python train.py --num_hidden_layers=14 --hidden_size=192 --num_attention_heads=3 --num_key_value_heads=3 --head_dim=64 --intermediate_size=768 --vocab_size=2048 --hidden_act="tanh_gelu" --norm="rmsnorm" --norm_place="pre" --norm_eps=1e-06 --positions="learned" --qk_norm=false --attn_scale=0.125 --bias="all" --tie_word_embeddings=true --parallel_block=false --init="normal" --init_std_qkv=0.0368 --init_std_o=0.00696 --init_std_up=0.0368 --init_std_down=0.00348 --optimizer="soap_variant" --learning_rate=0.00518 --beta1=0.95 --beta2=0.98 --weight_decay=0.16 --lr_head=0.00673 --max_grad_norm=1.0 --warmup_steps=200 --schedule="wsd" --decay_fraction=0.796 --decay_shape="linear" --final_lr_fraction=0.0 --batch_tokens=[65536, 131072, 262144] --max_seq_len=256 --doc_mask=true --train_tokens=438700000 --max_steps=2926 --dataset="wikipedia_en"
Each number is 500 + 50 x the weight over its row's rms, rounded and kept within 0 to 999. Layers, rows and columns count from 0. Numbers have three digits each. The size before them is the row's rms in percent of the matrix's.

# q: layer 11 attention query, 192x192, rms 0.131, rows 150-191, columns 0-63
# k: layer 11 attention key, 192x192, rms 0.131, rows 150-191, columns 0-63
# v: layer 11 attention value, 192x192, rms 0.163, rows 128-185, columns 0-63
# o: layer 11 attention output (transposed), 192x192, rms 0.142, rows 128-185, columns 0-63
q150 094:508437556445551460505441551575514490486519421570538531530423507467434483505488481486480397483527572511464533512618448499455532465416542468608492476460525537507543436495425643533456468450611504
k150 096:493587529486447435529452489542556530419489418443520507491439521533620483544478557510537431510418477499412451427459434522522538428485471590472460504433430628603515444476610603463465414459527588
q151 092:503532540447539551513469490457449560349445501485434455526477448548528400523541539555549452389522524555543512522469483479503532495527545469528482407511492457493532463452531496511525477499478579
k151 093:495423508464589522549445488473505588572597441502427568495500383530535574438467491484533444509479476512494443483604473500488481492627497473560469488491489554468493495508453617511499530478640528
q152 097:529487544592485488521470436475507492572460571525472477487589519494513549416499478509443527455506506479503508537495503501511498444477401502568483489444425513500513497447510603500583431611427560
k152 096:428506558408453512472515435516523578523412535539558473502503526565504507478538491443466539520526487494540488539561505495555414406413503477496463470459410503496445557525505528497515429559432477
q153 095:491495465523533447548417500509506370535493492495487488489536559562516492508525563533532467596462530474551462468528415531481451511453408457504397558540580568429472600482507536473515466561447471
k153 098:441539542509430420580489502495473387425541501452534530464471468540468516584484515543543516497450583420565479481500511534545440504494532553405528453525488472615501525673448512490530437523453490
q154 092:466507395520465556551431564542544514456468489561461488543573492532539506418458490483583476550477443499490434483647460420531475495472479504380646523486524554574597475511577489504496502577487574
k154 096:587586436601479480426530456483445467540492483500535463363510569529563469371504468479488541476502501490453508512474509518451485521404516548538537534456480555494615427563468539490506377465501475
q155 096:494521584467454449472574519590496409481495479545586519587456485497532460413521493617496502454540405474597483454525557562549524607562500590576403477516501535499460514502445410452466506572549535
k155 100:479541567521437569443520490560597446547562525435451503511551535575561492438493479441484529457547501540516491426561562524478486436448546500432495486560546500539438471538519603550466561566384478
q156 091:538578442560502533537453492580509490518523459523568511528483448473550474526480399538489523459431456473556466517580474497466513488489462346556477445482531381539563506461629486513565489512436582
k156 095:412548325514486541537553505537503432397456451518415462463390544499514553426501581510553529480439501497537519536526497534486432491561507422496494453499563419500543492496489476573551417574430481
q157 095:486583533529457472459425516514488529524503448430535388503520466521485562559546466501471464459545531536442450476504518555477482465436592507561530472468478593497488583494416451479558538511338502
k157 099:414474578552485517523475405579492449471357514449571500465463520422576547505539475515528424549509421486548482479492446429509497493496486524496546460489483594544485457546546520586441471543531422
q158 100:438528597435567534499478524525428552490506385534490531520522501414387602554518490505526452494548492521581496513540527500419439441543477569544567459453510500423431549522457529514540535483510539
k158 102:468487571453605550533405528402427543450537555494527603471527548585501531629526512413499623492519469540533471517474465392469396523510429498423487600459437419466498445504543412556563559535609545
q159 093:534565483452543467485518515507585458455490498494447529530429529469436483499499594497484569548511388495482540497508572451482498551414411471480522552557561546530476507646469401529425424492472549
k159 099:428465481435459443441472531477478405432592542495447505495371494565405527474400606495463495482476530425538556512416542460484492491407391557520490565395503475563568489558540522595398410489539420
q160 097:538460465498485590472618524459447564500401506427509494460547522468434550577462493505527418524491405457609492463549423515471506476506509558389457419521496435562514515547444562434514499498508485
k160 098:531470525483517565485499429413514535470488472452579453475505557520476579565500469523585406469554479485513516494604492487550547531447509483453471509483464500440570545497478602433466561496551487
q161 093:520500501526504478511497429606548520511525454477508554331490466532507533450480523498482511567463572479487485485454582506459417489580479471498515458492479431335486549506495509560469452574436517
k161 093:546514469490405563473402515580486476523513532482510565472504507528542505511457448475490514540485468528544549472511545496483450453546434510642543558539581457490468527352560458460592515556510616
q162 096:538610441429472476493513580436492527465418481506473477501568513482549548565495482530579477513595536435429445568450546519498459429470446455625487475432489459598521515544504542645537431498445426
k162 095:460539546440546493446537511467519446515498608450527520503462520486454550485440553514463508527469484570482569604473552537539475515593434443594514474484502517544518464480469448470576514394546509
q163 091:503508469432455508445477496531503510431506457535432550558505570444425490508510500476414531486485383549555467545409500569496549479507515493571496547522425533502552538452558610564511529505454534
k163 088:446513484517550536464433492377475512481440470541470471482461442471449505481358492468555543404552551485426505374386498412435446476530564508588470478537472491457420492511552560501506504518475553
q164 100:399437469583467572450505524485460567506509518550419505533502623442540551494440546612509438457522440478477573485532520504485501470402475493505507519471538456578420509460441459556431488601555525
k164 101:443552486482537431413546461462509476592553459436498488544465530403539530472427461493474518513463520406531524558512600566532565513468432476550549579456546513416450556542443474461536473490499490
q165 097:513533466481618497516459541527479462454500505581466457543510593477429498448542454485424410497558520461442518494511518445481597420512417454475514409476568562460435567542563597494527516521362545
k165 097:432501498594534542452478429526479609485478494442565512426465509497538499491447541512478489514560484442392464561530497547520472453551495517499470354476469532503526593548511604505542501508490475
q166 099:610489521561536522500422468540566524489553566448510440500493419498402523529558551486548491574576449397563494496483428426535449552461531483479404502522566508535510524479425502502545457507485543
k166 100:516500526556586514547526429494500526503598481484440479538484539512514484505487491581431595504538549465556462531492477466504632466431477435445534472503590500519591527584499572416477490576447474
q167 091:510536603480535492481520512493556509525544455542350493568605464480417485484535502569578441518520527512570651506497548414534467499618484450482496470529482544549528450529458473470567530423507568
k167 093:553476516483591492412574590532536513429411540506561479495513427432448526505484509419471513530522554555532515485430511385472587524559509510412407476479547557560543486452465453631478480493524520
q168 094:619544460499400469414592363573430566504535457439471505505477506506459522555521428524546492497494498520529436535525479516497561610452540544471566468509441514427488525533632470488431490440527549
k168 100:459569400547481510541424505543488463524523499509507469469567486458468492428525538554543542401399523622523497421540532494504486585472590523572473470504445616389437480583468539498513526509445589
q169 097:524538533614423486507536573481501391530490491600530472517522542433415454477413597513494476520515600471556544443528479473533452511439520453492548430472498494587459552565535471471476508521487550
k169 097:473422526575416472508516527463441581563470537455469537515455529541417460478526454525542421479459493370634497455508542509507542495454569476503567446471568465485554514533462532448555494533458453
q170 099:573462412515517503509379466499606538478424453423525508444468408496549600511480541522464464456515547509405579507528567505435564490544526501538549512563481422538531417477546389543477478473424536
k170 102:537459482391433397510414509566557489455451434586503506399470448564506454494495454530421502430499557444471556571519489468596521510519500434517440575533477488505507469444490555590402468519378555
q171 102:599443510548584568573524493489579501525477512388582467489470503511454473534452434487515389548508464462490481402614534565490557458478497622392496519516569489438444532476471547435481460473539429
k171 095:459527503495572478525529425581528483478426459487545547494507425572443470503484487508478452494404479439465485593511546515475452418437476541404473583587503478524536454526544535524599576535462494
q172 099:494481552515437424533536440533489467541458411521467446476521468588505554545503524390515458516501474426526552534546500453385453539499459450519490516560557494549392441427453440527484535498461450
k172 101:475510494562593463488481504532474516520592464489540511435483477452486496529480506509457476496404533489436464655427461514439472590483466527440456451524570496541494411444516477521513481540427495
q173 097:445402541448483533508538412494562477545481545504451485437473431465512434543519490494426467484576445387489499514492488510449476402467543497370518430535570549424614590521574459526423519536444529
k173 099:528465522478504522569525451539555468457540578509508464461496486480557450418494443559467488491522523475611493530487543438402536516579439487496447534617510509440515562629563499476541489541404537
q174 092:549559549508505482502548541554459436494539485439458456565482477511556611549479485471473493518554488470564473512566423555488562437466516547511478599541449508530481422506538443516488454414552473
k174 092:555525553497448565468496522566430467497515440448477561562490468453544503477441487567412497529586480583511585513531419472501506562481487413414468446491441434436471468507473447498508505429533467
q175 100:591410484521525571528440579454505629513432507448564557550524481452583425598403436618501529471495476542498572484493455526489445432582486484608503544493536610570484510493471473475516507511512468
k175 098:413456576517463515486474472512474408442474510463530491498479481477530416554532505551428504486568432493502457551465538483538538420577553516542447597396510341496547433528458603523418397449488519
q176 097:502497518493510498563561580521487443423468543511453458526450602454413489470459582544571575391542432467522532498460556511444562513474545515477521502550417563396443437485561538560547522550571476
k176 101:482504559464531511491520490556536518570528487494525502414503553464506501503373541511539542500502479497477483550486572370466502471477561511480526478508511586427487523450484544521454512584404426
q177 096:526487516461544441444472574531446563634517528440423559499554523490472612539430444449499540504492497423454505540544503471487567558473474517500503477533590444500498502515538451481468527485582462
k177 095:481433525538499499462449532537623541386509538496483512490483512460462509586536494665486515417450521482512570445526496524504500501432425484452513506558496506480422446499543530423463535592534506
q178 096:386532457459510565487492532500520534457483481464584525478473555458472491486550534453519515439487533503512523487575405341472515480515473517554447468554475528538449536411472504486549510452504481
k178 103:445446516485422465539483470389431450544546440503440484481463518422484462581515522518536485483544505471451522414493486476427475594567535523588452497458430524588556495502498435513479534492504430
q179 098:539469503527509603562443485482518562463469433494494465488519540548498474496584531437538466491425477569476572516574551521496461487494526545534459612598474504515483440437463522437537483503490479
k179 096:510525433550536590412394434478583537422502562465482460424522431543466458622534502533579408485478500464449484500487457520472515508413498575512426511470495566555480414477444479468483468417537445
q180 100:458544525494478449566474623506555590534431508455505555493487431536492525554416422455560482472513532413511554572546444473456466580473563518457464663483468470485505553538367497507559546479459537
k180 097:529506475485420506515510474542503458496577454439580486521509514551443406431492482514458519594516549444442504545529370484559518459435551427480417524419472502442420542540625453461485472489513489
q181 099:465536468459452483531513515610543484540514473561460484571419473584526454555391572571529521499443473438508526500487571557493424535523549501496512344500557440478506513474527596414520525427478520
k181 102:516531503561516450545539528497550622573547461461409512383439520484514527497482512459465493452532552463491491502561542471540369517445546539466557407500563429595558437412455459518543479544489497
q182 100:526476572515426516503536424452522355523549506452487526513515529423544518520508499544488473507406471473474566478543535556578379524526546582564373526520416456502513396588445530498482531534513495
k182 096:565504399421504538496573551453551473462533566440535518554502515453458516516446439442516587466401558541444514502458443486493509522408546549557432492500554521515478547574559539424462553512482458
q183 100:481576543491461465495517494552460630601517512508390512449440553483454576480426486449498548434472506467500386423486494519516487444639470515512489384468506494562523480478409510494512567490503485
k183 094:534333472543445452425496510528635551527479493546505509514552528551576461539601552556450550520548487485502379461544530413497522475495560457547402490460496598514445501420569446466483468554492488
q184 094:544525542405460517529431576517450574501442500420548410427430504487460475498559445428528504441511520558506446512585432396517508540429422473537489491518564540606507551504541502400514546512434513
k184 094:666554494498472537464489437573519525433487467472547494480505540509515493490533486580391616463509519398496514494484527487420598586559490450433485492554418529477538406497475484467510492586520486
q185 095:559557480524463527468516506469496467524525494459503575584432508520503396591520434448581469493535512462499516402479454466502472496588584491568546561526505442482541489493476480588524389577456522
k185 098:517490461493530587521511531510481495583438452545512584610501474456506458531463546436534560438456613509510539452325484511549528490519503486508501506622519555522588514531449471563414532512545528
q186 094:461484463533550495559483456529527478498420512542486465493547543508510547508438588547531498504539529516552497420571467560530504553512533454500522503476482517516498494456559477431466471505502464
k186 097:526463451563509428517536449482546474564544550468484501441553412493526547495534491510551556442493434424561500495492432523564546548538507425511456534472453451469508517430457480485464442515538489
q187 091:464419473471488492427488445453546540485466487502528468624441501506494580416487576481429522536577586398563474494468486576454463496477480448429414527478458494456583561519546436495532509489488573
k187 093:548376468519473552530547539538554564539501478520467450569459552441500465484453495474515476570572495464494540517467508486436449534489460479496395493500460545498525488467514476520486439516508574
q188 090:463605490545491467546453419452439467379436514427497471488530411409469491500492526429496508523495490513476443535545492474490486518469551517528534546397484481539435554619570482470509412460576485
k188 092:454484546517557583531468485463469509491606522511537439475532436354618544471454433531425436493503472478543603522471500491473504388496459523556469494562447472542454551551538483469521400516468502
q189 095:516454504453470409496489533460468453479495404551489509514559497467471468553444560490524527576464531511510402424549525513464475608575479498436452559436531476473456503507450451497567423444463544
k189 096:415498536551472487426526435494446496412509425509490459466514491596409504519433555564529507510498539409424456533509504447455477531530519479503472588482564497484491593537434427503472529476525458
q190 098:581516568494541500473442617507447452498446465526443552463517497492495401378476511582523483548567491555381541493653544480479427539479497524585440443499452447520505540486440447469398533489403535
k190 096:641456521458429560455589406529458517397566420526500433521460492506555480518464506510486546551572523501464580425543451542530429461456522535438460491503439468517468472515429517491523499472467513
q191 097:504484516592606545459454477459527475467452545497502541477479404533577596433535541560460501549524515509435508436490427505445510524432500502525492549478397511498477447539513515449476447539435480
k191 102:475538504517518520475461461495471445524465529528553526479501418491495548529522431553498513469553505413539481501508425547576551516570447499550489500481437510532504524552440475535485583532360560
v128 081:524472531508445499438388410501479489466552502571528420520593500521505613457521515513503575532600521450485478615549524558433605404481488597485457466488510534494491438530509452621557459508443491
o128 085:450515498488470490505563612500455599417464526453486629459437464528517524486519535471388437458459530508609459454520427405511529520516479467521499624481556601557438508463489551536519503595485500
v129 081:439495397458455455569541462435425555453430478515478390492484467578521581548493551518487566514491500525411514508470459480415532530517412431519447540533477476521520475413548535522500523486506503
o129 083:501441561603543538498469581546543435462464509484510497509507494530603431389479487514453430586484492531618466461521503582458561433535489432483580557474410585554546558602502603492490497482547489
v130 087:492415510450433435514446426515478525499469515443498553511479570440484534442502443509611388478404475466512575498505554448470459571504559417539501518525377495492551461534479518524510465494586416
o130 087:462458518485497535538528557572575460562596498559508534431558489565600387551531503539516620499553500513487540445582401594392527491447490520455523560421553459493484426453618477481546466495509488
v131 095:474439500502481511512512529602599463453510584550471502522467430563465457487508592441639529582498520575472430517542521527509515467458515504522522483578502449535482540524388435531540453601524509
o131 093:585522482454535493536423475469492522497574422484486480495520542405422511425579399506455489486516519404552581447573519508519504554471542534491475448492497503518451479472532441462530538469426520
v132 093:432572477572488468519557536512462480561471457541460485456540502523566539562476548520484531519505479570520445473440494414540376550508430461496495484514529454455423347519476567606357523485464517
o132 093:528463540490534479443572492506557430495486515467524524666585500400573560600426476509550485545456432487502522483485490518514548455483445555566538544490483464410546489542464523489515513576508439
v133 092:496392470488454541514548421496542569458523512474413495450481565443535512495534528516542565495562526496469421471495510553471502470450545426462542556449490495503476557539475539537547498535480482
o133 091:470529517542501500493521478490561412561477506537508484398574509416502509494420469532489487494387586497448587494509579457536484525432486521404510503416428578487545490444503530436457596480507499
v134 095:483436529543641544425563559505427515390437485467491474527567437483523559505588463465531485566521458524459622449521527460468392523466463525536439473555489479423474468493459520474500516501624516
o134 092:476532526472605389446503508573474503534506445558523480535710489511485525587471512519507580526465522387487487483489524473496489479478440575455464479453457450533456410532465588530475553455488468
v135 084:514589485509553480531517569504403461612492414500518505534533476558483597522443487530553509475567582516519473493500479476515498577501484468499479452541542510440557498508481561557543416501512637
o135 082:529507523475492505440524530545494481453492520453485496539586603489584480460569553544519440451461428510455483582440441409581451372467507502537596462458537588499484469449519481525403476461545566
v136 086:508507453447453439495527408509535505481604524433529491567476550491489462539491442522424418487516502482464614498448458509559482457511483504489416534507502398537446472532546544466506518478495523
o136 088:391384533480549461499559505497447473513432456537516502506453514450496510512463510443548530461501578516543509464450529530506526453445447423470569497490539512500388407523543507504523516487462487
v137 090:486566589541527565478444461475514537521517489481438425503604418520454605472455416479561553555524376598552490512531473534538459509534426497615533503535529490457550468574487526472545466549483523
o137 087:572482486490529406522540497490496385513529403517433457438620420460488411596486498423501403530505485540528513528442459441489466469590471432414588493522437540498482494487508503494478486468431426
v138 088:484429452482470454510495452522384537485439522451538523586481585568490566496518419414507485488436449533534583520631503523568520468463474458521415553498492439418552518559493508547477610438564464
o138 088:410497568468564492546557521540524506570553533577474499499567500516448391455444468527451443424454542470425483442495541515491452491601494509466493526442524540574445439444454456474565477615449506
v139 082:412537540497499456507513564533562431478576567428512497487489542548531448525501582532558472505502522456467515430518507500572595532423474390470466508494405522558517671496481496565475526557464479
o139 085:563530509538422564495458581396478549523423508535473420439508484464530583503441524366480548497597533563476530533486547553442473491558564457453446514527514441462491436458512531435434476523498432
v140 098:495439471429552443529434553493521513537445448455540473434477601519526507622486399495397505407493559469491517515454465507476584554445351518503473503438557544543578564460564494554442489496513487
o140 090:463438542558528439479513530565546565468507439501582552544308537535568630452554480579506478597537436476517457515423559545469347489470488593541519492500433490572450444384557436548447506524517493
v141 084:514501606531537560558556480499558557550612479452535448492479426530508529525435511549538537483541430507616529548456551524584400549488526525445454488495506552469563471533436442581509420556412481
o141 082:592525449423449482547569430513484512498419440511514607521559488440545430466516455559488480508531598470565501454478573440522444523524486486553523490388470417586480494566572534547419523531501534
v142 082:582480533529575544536465502490486502559525462566414456540487500553506441383465613491448435593445536608480529520560511534513538474405425481460453496651453512485447499440502548580526428456445545
o142 088:470491493541474461537562555598548541495442578329475486485532431555468511481560379498568530449455499433525497474491545512388531351490508498532535456474507448545550469499585522467457387548495481
v143 091:621508453608560523521463535515515506470418485468459508487483490514472510505587485510545483532449628526499455570519477530550628509456532481497472583482464528477532534462626513562457467655602510
o143 085:469473524529558383454467530527525509429447512507539409550423522503493483541567575504485576387568470433503529552537581533532487427518445556532472507495512552544548466486557478477566425414516454
v144 088:438535558556508465493519432460501497489540535512473424498603471458479618425426530490557546470527500544570588485492491534556520492456542484483544435472590461514440507555466524507501454395472589
o144 084:513470498472445515435519464459477447517436438438517485374509470507510533512470453626416438538526459463510450454409483531426508569551524474510541530478377529475541555428506543474485568475526447
v145 098:497442506458531505608445453462517440495446504527625475499443495495555504551574437591458434541488572456479586560451506512461587491474455488469453451516488447563534559611513658463488530506583469
o145 092:489472511466588444488488503540521483517514527587435471513324541502501580469423567455444557444478461472597446508486453550528562508544503568519515564468405459453430565448487414555428614580536507
v146 085:458513512513497594423466483418523477521499536539432513482485412512438532457502516550489520481528494498431507508538571522424508396446571419527463504585471529530500387433486486478518638558454493
o146 085:457479469541477500477583473524504541497569440505443532472583452541480398505495484493586565506486495474492490500449476479531451452623528522547499595484533518497461544531453475564509474517530497
v147 086:625510505473574526515331417512484601536468525481520403470513467511538514492500491574552443589478508448503460516453603550522563450493454515561483500515428534570535531461497449510488507504628487
o147 083:532438541521390465476509585529521519464497512518496468520491473457446517522512381531456480482548525504506557474497528380483481486488530570501461447500585394443523461490565463580458458501557469
v148 081:473568533451482429444522493481509510549479571488520503378460482494505511502470480535491529388519486538410509522488445518567454579471490427469504437359536562467561505501558515596475541488444565
o148 086:416512502538490510513469628502506547510467456619498503408452466461438431541478511513540460523475530510470477501493539401502406506558439460551466538516423520470480458557357546407544473440562468
v149 082:490615567526502516450493474493548500518512422508505552522635454436489459515520542369503454581445450468540437518609489521486520400478464532464512454471410500419399580487555532501504550506540533
o149 088:392503565490496533627441505491468443525424572510474454423556465559484532557530466541490590448589598523468495450483507546533477535499451459468464447498517566533499447450471568430581523479479536
v150 090:465451501483479441590480437600583543524473483466528526451477638466467570455569437490461454469362560513467427580439489538443503483472620455474447613543549476582502506488480494565502444517510459
o150 086:524501483559533439520445513545486515492478536457388551463357471554478449592472374461427507501493516479435458471476437478488464493482423574558584529463407562435480457398586585482531504560498528
v151 090:559455457536598517579567426558459440496471509505422545550535485439475431510523388432456572507542499548564574526551463476489453568451496506425485565465517459455437405557508426492450524435484539
o151 092:469481553509480455558472560529451466517462450408568530470611484566500467532469533504527548606453531463611554447455571529533492419606574576584530472535453523483602629481472519509523530460549446
v152 090:474443473533460497464519501501565567535452419467433564466481576488534485391499529557534435429486543598475474539501540579516537517536500494496491539457537533498414534535507513494501564547443424
o152 093:447621485579511464561488451584472466525398506530506446462530499438495567526445517484529489438527549613423454552475422580533433545518518559506491420502446541511574432524582500444479445542486472
v153 094:425605589529475479451498451482497542492445626422508563428547484446561487490488437477469511429575471493516474461497517483456443607569529501459572508581431482496497492542512508473495465601493476
o153 088:506422556423463532506417495524505377546508423479488531546574521550460538496542528537494550468499557428573480491357488500476549574452611507609464510527589460379544472464482580470440504437475505
v154 080:467441485528531505554516569545538583498476576437485483532475446516480471534524471519549397486497452463428501476542479492409560422487503544469442488416517542488523516410499555569520472521555564
o154 081:469565456495442490522439468587522538494440401521419478472579476533601497524519587556468493445478537513531481552539432548425486548499527521570518528491504446612506491421473566447600397534573466
v155 091:500556577455453603509414473430493442519486450498500436460497391529518499492519531478480484539499636445498471531550488555557535535432551556567468442529446464502558547346479447580504471486559527
o155 089:503515482607517503428506459534476577488527592539565561545507577455485458479546516562454502531417511521466514429465552508457453518509503428516428548521486476487465464479476519457449501565513474
v156 078:451449497500457497494568554565474492524466500484531546449502377532513557448492457438517521499612330549564546502571495539558406495409488506493612474504500548514515514432538529515563435412514511
o156 079:519464635508592534482501475486528519529505383460522460515551544499427481478494489495480495525510466503594570617462503395443546445571453539427529448479477559493500405563507416479544507474521579
v157 085:600499482568494484412522496509525479528404480531483513563527497437409392580374480505508551496541434549334458487440457463496383461479570404427485517547538518538507521445554510545526461498445401
o157 086:509516519556491531616533421424424497477520544502487491509427460466523527481452498449574568545505542559512453418501534448623578432450460531587529577526466479496488483519378514471462511459572462
v158 088:497537472502453469491559641458485533470421487545504498524498469535529447469498513588522459475444511436513501483509532400551410415401496411489513461512415582504468449521395466563441529461516577
o158 084:471409544479449511443557404462509482459568513511458517520360521509605438568472549462553564519533383529507416505554503488445549481539481538436531536555546505517530450488470519517612556529522468
v159 080:510460472471488558497432514496489552488534447527472583527491651561437395518469467513516338479497449506478490489591520493498445493521442479405474452571455568491420482517492456508482535505518498
o159 083:489488525496551511587531530454497578396508535508546473534513433510432494596464541464513550509529537553513477544523514469453483466484497421585548444521491512442543427497425454538501418478515516
v160 089:483541438447526448467463513599482520499471498512499615473435594533440445539442513574481472520460520480512571356504509467485542515441447554475415482513533546574493461465500466584480534483533583
o160 093:458434517534501555476423541403583492374429450532520449572430442527537478451552542486585529532493487480475460463474505458492361424445543523452436470492439462476455457530553491420519580534457439
v161 088:496584511576508427517574472515511470611488509475441562533462558453507502559519483551520560499457630486532489553499492460456493529521608523508517536437497505445448586539549452434538533431574411
o161 083:428497519358477463461462471433508502525529487496498536490544522531464455452522600425548525459561448517427521484479541441512461493544429465556495542425403508477573471544460465569515580501545509
v162 093:518469459525450499556428464498486494469561555532392525495457430599555471610460578505553470427455456471499524481518452508585495492584545474490474471431485437541553568574510585489470598465497562
o162 089:512494547495545558473549425492505377529537502550452439492538565576478451474596483499483492505528561546499471600511625493618610500439496447475513518450439418480501418422496520513561446474485480
v163 084:409429449433540541478473547496479544462538456436615508458483518561417443587486479495517600537569477587455455592475472514517424476482525470503489500477493494504446412526482555463475521553504407
o163 088:467379408478554526501627523462536558464530575601448483540471407424517558537485440523561519442506510469405492471534529389513536476452466454442535437590522621503557580436477468475543488542495530
v164 078:544516522450540374501463446411510510534519504560525574527493503486478482572500451397536501495482546531451426562479488416457536504405473472525454470566451543520464496363510490523497544512462519
o164 081:521501480559540553466614532469424448454526587455570505553471498472559526526511459566496575500550517455535497462547490446443472478481466504536574515484515577449467560449413536478497561447516550
v165 089:535495442532503468521480556464522492411524538523514562526458509484565510477483429485485411503412489575549505465456491569473592462409441456545471478438459450495485487445485473533547572533603502
o165 088:530488513461519474543573472524514505469476540505596467483367497511406486512400547519538556478489525402443551517479436554508412523529574583540435491523435535555543477516587526535560553521479516
v166 082:585463619473577502512523487456492547521467423487491448540481486456526561349433548439532555517374528563531479518567476440403423457528508506584624440527573485544483483582554482484444491448448579
o166 087:522522479516538490463516548595511425458577526507551494456473524488556465630477445476479506485515388561468472410453527512437523599531540554497410424442409548512477539478451444454399394528606539
v167 083:462510553492413464587446451473456496532524481505546505570591457439487527612447497524546525639498526541567522531479581545400459505533461538529482522548402423408553462443551584480422504504502482
o167 089:409515585490538513515588555519508501510510464458436498475613509419548416408508551494454538477468540462440472484559455475495473507471499491571577482509492482612512526412496477534528509525482503
v168 090:433550515502572630480469531418480522524606566443477420530483569464548510555464526486540530508534517570567542581583440519560513554454472452484540537543511554548525523498490463501550504487432636
o168 089:542512473573515478564538498545548473475461440619551529431609433464448603455523574519494477509570514545490411490511517500437517388544487413427411433466436460438494507492522521548529517514537474
v169 086:548486529490545514545546463473522464429479484599551542492549550589464484466488513545506588359492444497550535489470545519523476458432454422529453545457452500520581625626453564544460526488510526
o169 088:509472491468435447537455578505426457550586529461575465446411528475484478559501442528561419592448522533504464550472417506563575523554469425563414489467460513475470466478504485527516582525408383
v170 083:507383472516572439486482463401458493649539604449592538501514578527478508499475534480391482564466483561469531534487442460480556566499421403515465516463508480451427478542500548582489385482521468
o170 086:471462495480455472543456625500466522397466483449552461574515483431567536406471388459495612404593489488587521479505499520511501469510484547453497553526454489407510514427473457593433596517500510
v171 094:431638564523481410483489518490502440522591510483567538568513543407508396516426451549447516490532492521486423556611520455505451539502513516514558509432588478448527462590482566531507422454498526
o171 089:567532480503518532397530534467433471490464496495504469470501501486447543536640489533564545516519478522588490482477497444557450492550517524511498420579436530455574487472518520497465508599458411
v172 096:483553464469547532586479511521449476430507566496515505530460495502522513477513553458463460523504524451482521478572500480435580502500523550455471478522695467555420519577472456430428495503430490
o172 092:558436515473478462477507489543551484453423490499550538469406549470456488561498489463453451493473486523478524529501411483562519562491497430474535513494488530486573562594534546513579521531510420
v173 083:519508570484534609482404594620470476598537548513562509451524516504541520465496537518533481455562478485377503427414421505505565413481560506467459521423522453612482649528532490566565523501465467
o173 085:526569489528487473514502541367472498553455473547512419520386539394546511506489396494399519563481470455495388576365492536488413497426474440613488432479558520490515526525563450579541476494596545
v174 090:599525463479518536375562530554380532457467432464467387521479536540503484536451501426488477571468444482527530522544574460452481575573458567577432524526549527498445458484513467542507494432475448
o174 093:442497499510486551466451483498513515514519515433528577536662421522639597538577519544492517466514468554473590426495460605562457515430371516520501510564532422541404442556521440512525494543485524
v175 086:579526526436499528481550543503440576547415520507424603415433546558597440554495568492394502499540544391468564443607541573516531378500619463505449532492574520553552541572502479487543483527443478
o175 089:510454536517520536376458487551509492427531551464543550484486503505517601495532516473599526518532489533569499473379496450479460517417474504492457500473617442514557557565480448487575522482523506
v176 086:404504502524453514497408415442572497488383514468501525398453530542466487506519530466568507440474457513550520446520394499484568454463499483486439522494475593526519546532572511446477482491482498
o176 088:532459444364535504617486569452470595478491476401526477521457500481550478576554525550537513521523514505436391516482563543599482441558516349423514508456472431452474582507511506450511448469575530
v177 082:500363561570537524570521532404410467491512531468593437538548520409409509551485516568552481504559506432481476542522538543561475571507453604457544549492465553519506512464485586530480451513486492
o177 086:479625513459432512539512479541450542472454491423463472433501404477500506462495570484439469486559495463586498375439528511521488516462523464509471521481570489480416451537458451492429507463494515
v178 084:472530489496507520497449563505552498464453475483507607506532445528463459513516515481463428543460471537469509566520496648442461427423441394484421532508470653577545534553469507489573544552517557
o178 083:451537596629518408554498489560451495475524475604476511494387564471527436468549480480471560541531516399369485437421481449541596430499534484451520467532453453511489531509547558521439472491385514
v179 084:519556550462424605411531563432466476467536441483529517512537489504522519488458577473438543556512454577474489508593556451534509452501466487499557507521498502509530587461443551483499439503452420
o179 089:485430483494521535531460505527479472547570502484501401499545404551474482409501478513598478570578503456550384503481457497491525624558539602492435515491474564468463474433517469505495552499543611
v180 087:540476384461488559405606578510468505485543455419510582424455500490511515503487488503478437534539535464480637457505485516513575535489577516539478509480492474542551499482485564531547521504504503
o180 085:451569604476508540524536513512548480431509554626482467606572506551588472563560508427504547504507460548524387519460492518377485526464525412450500431525563509470491410555382473414455531540452502
v181 091:405492482494467492464459502602516506479609435449444504459528479431460460553499527460496496500391528495492522555494514420447481482480552455465485528421487382590549528500484519415494434579516296
o181 089:393499376505514486566461482446517509562455541573497554525572481495501509484548535535486564466477499544463513539532433570485513545471566532575567576511597489600562563506549442528533476550409473
v182 089:464590610553526506432443513456575498476510529480529592501461511501547490466535477459523498535547586507453537440565465441497603378521499526524534476503499496455485575496445471432536448456469491
o182 088:534498516533455539444463455522425457523511493514510375575551548451485447511531506419479461414419501459534547502452572555512433563505460504462446461619492398487562466453513484521522526434500512
v183 091:511585567539459521426516446514416489538515477456467502578533439412498484499542563484528551473493547452534458408524435511451456540425429547457445536592535529412569513562492479440496397505429588
o183 087:514433412446517454508530493510478532473477416402482573498471495584537478521531459508445532579540490562525544484579501529578449587465546477450485485579422435498515409454512556514483537485514451
v184 093:397496454432531485565531546461526526558544506462441499460422528490565543562464456541528512509531519572512435579571537568451540534497470529546607555425499496443507589441458303419452546408546513
o184 092:476452500515432474382482465467454496516452462506455488538389468473469484427524520623439463441380437553508551453448407416525486549591549455548517470457438553513529487465489554512523458476470576
v185 084:576519465542611503521540514404499415542483554498618436463585524540455564488462506535516442459561334537441440575553460544526545534480496493476548518508435491442462518483479426453549617486496463
o185 090:506429461480440539532471496561565549476570450454539459468511451368490483517500426438501473481424514559527497417476438508511507516576525467535436515502458562531447437482556533581505448628550497